{"bias": "none", "parallel_block": false, "batch_tokens": 262144}
Each number is 50 + 10 x the weight over its row's rms, rounded and kept within 0 to 99. Layers, rows and columns count from 0. The size before them is the row's rms in percent of the matrix's.

# layer 5 attention key, 320x320, rms 0.106, rows 263-283, columns 80-159
102:51 55 46 52 55 59 53 51 51 52 50 38 54 44 37 60 43 48 60 66 56 48 43 45 66 63 49 34 51 43 37 54 61 54 59 41 58 36 56 55 54 53 49 50 54 44 38 46 41 47 37 41 58 34 45 35 63 50 53 34 54 55 51 68 50 52 50 53 41 53 60 39 51 34 71 56 63 51 51 52
100:57 55 63 45 64 32 40 46 44 45 49 50 52 73 59 46 60 43 44 49 69 82 68 50 50 41 39 38 39 57 48 53 50 34 49 68 35 71 55 47 61 44 42 41 30 57 50 62 55 47 71 43 46 34 44 56 30 53 40 38 60 52 45 57 63 43 43 59 46 52 42 54 62 42 67 38 40 49 53 49
099:71 47 39 62 38 51 42 31 56 51 43 51 41 35 47 61 52 54 50 46 56 44 52 64 60 61 35 59 36 56 39 34 49 51 53 38 54 45 61 51 61 43 65 60 47 51 49 69 45 59 39 47 46 53 33 49 45 60 52 58 39 65 67 47 38 42 52 51 46 62 39 57 45 48 37 53 45 38 42 62
097:46 45 51 63 40 42 45 43 38 32 48 70 47 51 59 55 57 35 47 53 24 58 48 21 58 55 67 52 56 50 33 61 57 34 68 44 59 51 57 57 60 56 75 64 37 58 57 56 58 38 42 36 36 43 38 38 57 40 50 56 33 38 42 47 46 55 62 43 50 60 53 37 54 45 70 57 64 47 49 52
102:48 58 55 30 68 66 43 54 32 57 41 28 50 58 66 44 51 45 57 56 67 61 45 48 41 34 45 50 57 46 37 49 46 42 65 68 53 55 53 51 67 36 68 48 68 50 58 40 43 46 40 40 65 48 52 36 67 71 43 34 69 42 54 53 38 32 51 53 54 47 46 42 61 63 48 47 37 45 43 55
105:61 48 42 54 60 55 69 50 53 42 59 41 53 52 33 38 47 62 55 62 62 49 51 47 66 42 43 49 33 40 54 70 59 64 46 55 47 50 53 47 49 39 59 46 61 55 57 63 58 52 45 49 41 47 38 47 56 55 57 55 31 49 80 65 41 52 31 48 56 55 68 52 30 55 49 47 46 43 58 57
102:47 45 52 56 31 41 19 55 34 48 61 54 46 62 49 77 55 47 61 48 30 60 63 46 26 64 55 34 55 40 42 51 41 40 38 42 45 46 50 49 49 27 57 52 57 32 48 44 57 54 39 43 43 53 59 39 48 60 48 54 71 47 50 31 60 49 40 39 49 56 37 52 48 43 39 57 63 56 72 30
108:63 60 45 49 65 57 75 65 50 74 45 46 46 50 58 49 61 55 69 36 47 49 50 43 57 47 54 49 50 68 38 50 51 43 39 46 56 38 38 56 55 61 47 44 54 60 52 52 49 44 49 49 60 44 64 53 31 54 50 42 59 63 54 63 53 50 52 44 31 37 48 56 54 65 52 51 52 55 33 57
100:50 36 58 54 62 49 44 52 59 41 51 24 56 43 50 62 52 54 50 34 43 60 47 48 55 58 60 59 51 51 60 46 57 38 42 41 47 45 46 41 53 57 43 44 30 69 51 42 67 46 45 52 58 51 62 54 40 47 53 49 57 71 63 48 60 44 46 60 68 48 40 34 47 83 41 51 39 35 57 28
107:46 45 42 60 41 69 39 42 40 38 41 60 51 40 48 56 51 49 64 56 88 35 58 49 44 51 48 37 48 56 57 35 51 60 44 40 57 30 57 75 65 47 61 35 56 44 40 43 61 46 45 40 46 51 60 59 58 68 42 49 44 48 45 42 49 36 50 52 35 65 61 44 51 35 46 20 57 26 50 49
109:56 42 48 66 40 52 61 51 58 49 38 50 47 63 34 45 46 44 66 48 64 43 74 58 45 63 68 56 62 57 50 50 50 47 55 40 38 26 42 40 45 51 42 60 40 59 61 45 61 49 64 72 48 53 35 38 52 44 59 47 66 49 61 46 50 64 65 49 52 19 39 52 31 43 43 50 51 52 47 35
098:36 57 49 38 32 30 40 55 49 64 39 54 45 47 48 40 37 50 44 49 52 46 53 42 44 44 42 52 46 48 33 52 60 62 46 52 65 48 34 61 30 39 42 42 38 46 56 47 39 37 55 47 40 37 46 47 55 50 42 38 58 46 64 41 50 29 38 52 66 26 56 64 41 46 73 28 49 44 49 46
108:63 50 55 60 65 31 50 63 47 59 52 52 49 42 48 49 58 56 49 83 48 54 65 56 43 52 37 46 56 43 46 54 51 60 51 54 59 55 31 40 64 51 36 52 47 41 35 61 45 51 47 67 60 41 54 65 41 37 53 60 61 72 58 35 45 67 58 32 55 56 37 33 35 55 34 52 51 57 53 49
103:50 40 54 56 56 44 50 35 48 51 60 54 53 73 56 67 46 58 50 70 45 54 48 46 63 55 49 69 64 37 49 46 46 57 49 45 52 56 63 49 51 34 42 61 57 58 48 55 38 57 48 53 47 57 52 61 49 50 57 57 46 47 53 56 39 65 58 49 42 45 46 55 47 49 63 43 41 34 43 50
103:50 40 47 48 55 37 52 54 62 39 64 47 46 27 38 45 55 50 46 50 70 41 46 50 50 66 31 40 45 43 40 55 32 41 45 29 60 65 59 57 68 64 55 48 46 35 61 53 27 59 60 47 56 46 45 38 59 50 55 51 37 47 50 32 58 56 37 59 48 45 53 47 45 27 60 38 55 56 67 48
108:54 59 59 53 44 67 53 48 50 62 46 48 50 55 56 53 45 38 61 47 31 63 53 45 45 47 46 41 41 36 55 39 44 56 59 44 39 33 75 52 54 48 39 55 51 51 49 50 44 40 47 41 49 44 41 41 59 39 55 53 65 41 46 44 76 43 41 58 39 31 45 31 45 65 51 50 54 51 53 51
102:63 52 55 37 59 34 56 46 62 53 57 61 47 38 67 45 46 57 41 47 50 51 60 58 41 64 37 47 36 52 39 69 33 67 52 37 40 40 50 44 43 63 51 37 48 48 45 56 41 62 45 62 45 41 46 43 42 34 46 46 51 37 44 67 52 50 66 40 78 54 54 59 39 29 47 46 48 47 51 48
102:29 47 32 66 36 49 59 55 51 60 37 48 63 50 52 52 58 56 53 51 50 58 30 43 45 46 45 46 58 27 41 41 30 49 67 47 38 44 44 51 57 54 54 51 46 47 43 45 64 47 54 56 24 41 42 33 51 43 51 41 60 35 40 57 74 55 46 33 57 65 55 58 32 60 59 48 59 53 55 39
107:53 37 36 48 58 49 60 47 54 35 34 61 62 57 61 65 54 41 57 29 59 52 52 52 51 44 54 60 50 42 54 45 48 50 39 71 50 62 26 42 44 52 55 29 65 48 43 51 53 58 44 51 76 66 63 51 63 57 27 59 33 59 62 57 58 54 48 52 54 51 55 70 52 47 43 52 59 55 46 46
101:41 53 67 39 42 61 44 54 55 18 57 64 52 50 37 29 41 35 50 50 62 51 51 45 45 50 53 33 58 65 55 57 53 40 50 51 41 51 30 49 53 31 46 52 53 63 65 54 49 45 54 56 43 53 51 51 33 42 66 61 38 31 59 59 51 41 50 47 50 55 43 56 59 49 42 48 69 58 31 57
099:46 70 41 65 40 46 55 39 51 54 45 48 57 39 37 50 42 42 52 33 43 57 48 59 49 59 43 37 50 38 46 51 50 48 54 66 52 44 56 30 53 46 52 47 59 43 63 65 56 41 59 55 54 40 49 61 56 48 67 42 56 51 37 30 67 60 49 33 63 42 41 37 54 65 52 55 54 66 55 52
# layer 5 attention query, 320x320, rms 0.113, rows 264-283, columns 80-159
096:38 44 34 45 39 31 61 49 49 52 55 60 44 33 47 52 56 42 38 53 40 60 39 62 58 43 39 48 62 51 40 45 39 44 47 55 51 49 50 67 37 40 45 45 53 66 42 58 27 48 47 35 57 56 41 60 32 63 47 30 64 51 55 64 60 55 52 51 48 63 62 51 41 52 39 31 46 55 59 30
095:52 36 54 45 37 63 65 32 48 42 53 60 57 51 63 29 58 39 40 36 31 50 47 48 52 44 56 39 35 60 49 44 54 37 42 56 47 55 63 69 59 48 65 60 59 37 45 42 35 60 49 42 46 42 39 52 50 54 47 33 42 51 51 66 40 38 63 42 49 55 46 50 63 38 35 64 65 40 62 57
094:30 45 49 26 43 54 35 47 29 34 58 51 65 54 63 54 53 33 61 47 46 43 56 56 52 51 46 57 42 51 56 35 46 47 45 60 67 42 51 60 40 45 61 68 50 53 55 42 71 27 55 61 44 46 46 49 51 41 59 40 35 41 44 46 28 43 59 37 41 41 44 55 58 60 58 38 58 46 43 61
095:57 53 67 63 68 68 30 61 44 57 47 63 36 50 66 56 57 45 47 48 58 52 42 41 41 42 44 44 48 48 56 53 51 53 58 52 46 42 52 47 58 52 51 45 53 45 51 35 41 43 52 58 57 51 62 27 46 50 50 60 43 50 50 29 71 43 50 30 43 57 44 44 49 42 50 59 63 50 53 51
100:29 45 51 56 63 54 51 38 43 43 46 44 54 53 44 46 55 49 39 39 55 42 40 33 44 76 42 44 36 35 56 56 56 64 34 54 34 47 37 53 61 58 57 33 53 37 55 68 50 46 51 42 46 50 49 37 58 53 42 54 41 48 42 50 43 50 44 66 59 59 36 54 44 69 42 51 65 46 72 38
100:67 47 52 53 43 49 42 72 56 65 50 39 58 39 50 64 51 47 61 38 53 52 65 49 25 49 69 44 57 53 28 62 44 38 64 25 48 56 47 46 59 39 51 60 66 46 36 57 65 42 37 52 51 63 44 48 42 55 49 62 56 48 61 60 62 38 51 55 43 59 31 56 55 61 58 74 56 56 68 63
099:52 63 62 51 51 63 57 54 52 54 58 70 39 46 44 58 50 44 49 52 24 51 40 33 64 55 49 38 39 34 48 36 51 62 55 59 52 58 40 36 43 42 64 37 30 53 66 51 58 54 35 45 54 42 34 33 37 64 41 59 39 43 43 59 51 58 52 52 59 58 54 34 62 43 54 49 37 47 57 68
092:35 51 53 35 61 60 34 63 53 55 56 54 58 70 47 63 43 45 34 41 53 49 56 47 46 35 55 42 55 45 60 33 44 50 66 29 36 50 50 31 55 45 47 55 50 47 48 52 64 53 56 50 52 44 60 37 60 55 59 36 64 48 52 55 49 56 51 42 40 51 69 49 36 44 52 41 53 47 32 50
098:45 29 40 42 52 51 52 47 50 37 58 63 41 50 41 53 40 65 35 53 55 46 41 50 62 52 46 39 65 55 63 53 39 55 58 48 45 58 51 70 53 50 44 41 61 53 59 32 49 43 38 57 49 49 61 53 52 61 43 33 46 48 58 44 43 40 41 52 68 42 45 52 52 45 51 66 67 40 56 46
102:52 55 47 50 33 49 62 54 52 51 40 60 55 53 48 50 73 36 51 55 56 39 49 59 59 56 45 46 49 38 46 43 56 42 36 28 61 57 46 57 56 38 52 48 45 54 49 34 54 61 49 56 41 49 39 41 64 50 57 56 49 51 38 53 38 29 60 46 63 43 58 43 52 53 43 62 49 66 40 59
093:54 43 42 55 47 40 47 62 58 30 46 63 49 38 39 40 41 38 28 46 54 36 64 59 67 41 44 45 38 41 49 50 69 63 44 66 20 50 43 39 63 34 60 45 53 60 52 31 69 40 54 34 47 52 47 29 37 49 61 43 51 62 39 36 64 45 65 56 42 50 63 57 54 69 57 47 46 39 29 47
099:62 41 64 67 51 64 36 28 57 55 51 52 51 45 32 54 45 47 37 46 58 42 57 46 58 67 49 64 46 33 42 55 45 56 79 61 45 44 63 42 39 61 66 51 56 57 41 53 42 47 43 62 61 49 48 28 45 42 65 42 50 80 56 33 38 52 52 37 50 40 55 51 40 68 49 55 63 51 37 52
098:53 49 54 28 60 29 60 43 59 44 42 51 54 49 36 30 54 50 55 71 40 56 46 54 56 37 60 55 50 41 50 60 50 53 36 48 33 73 44 39 37 42 67 42 56 46 54 44 39 63 60 45 77 40 55 52 37 69 64 55 54 49 48 38 51 53 67 51 56 80 28 57 40 47 50 54 43 40 45 45
096:53 50 34 60 58 43 27 50 49 53 46 62 52 54 46 61 50 63 50 35 52 46 62 65 45 41 29 64 55 73 45 55 45 37 42 42 40 65 51 45 32 46 58 43 58 19 51 73 57 49 42 51 42 47 42 47 44 58 48 57 56 38 49 51 43 53 51 57 39 34 57 52 44 36 28 40 61 54 66 47
105:58 60 50 36 66 62 33 42 37 32 39 44 44 53 45 42 42 55 49 52 57 36 41 71 39 35 33 37 66 50 39 37 47 45 58 59 32 24 53 54 51 46 43 49 52 41 66 45 52 62 43 48 45 43 48 24 70 53 65 68 68 36 41 58 71 50 46 47 45 52 44 40 50 57 49 38 56 52 53 54
099:44 32 43 52 41 66 53 66 51 35 64 45 50 49 51 56 32 60 33 50 60 48 52 57 59 60 33 36 39 36 62 70 60 52 37 53 53 60 42 36 50 47 51 46 44 54 64 51 56 35 65 46 38 40 36 53 63 30 56 57 33 59 47 64 50 17 67 29 56 32 37 52 66 49 53 44 31 55 46 47
094:35 38 48 54 43 47 59 63 37 54 44 60 43 68 63 64 35 51 45 40 60 51 57 38 39 50 49 55 55 49 40 59 47 48 48 31 58 41 49 52 56 52 43 57 57 53 47 53 57 46 54 54 44 38 61 42 80 36 48 53 67 61 52 35 38 60 46 57 37 65 40 64 33 40 67 57 42 63 70 47
103:34 42 41 52 32 51 59 35 55 44 45 74 44 64 72 54 47 53 52 60 65 43 64 40 54 74 33 48 67 46 36 51 59 55 33 60 59 48 47 40 45 48 66 69 69 71 44 53 46 63 59 57 62 41 53 49 48 48 47 49 42 43 45 53 43 34 47 44 55 35 46 49 47 59 50 57 60 73 47 58
093:51 51 41 62 42 60 51 33 70 29 64 61 58 47 49 67 42 40 64 49 53 37 46 47 50 49 73 36 55 56 36 55 27 40 53 56 59 45 55 49 58 49 57 36 54 52 37 49 38 47 64 52 25 50 56 60 70 45 45 67 39 45 53 50 56 70 50 63 57 63 48 42 49 48 26 49 47 54 51 48
094:55 58 43 67 54 47 34 56 55 45 76 60 61 45 41 49 49 56 46 27 36 55 69 51 44 46 46 43 59 53 61 53 44 56 59 57 48 51 46 52 61 69 53 28 52 44 58 42 54 40 67 57 51 49 50 62 51 65 51 42 58 52 41 43 52 49 60 38 36 51 49 45 50 45 31 46 49 55 47 71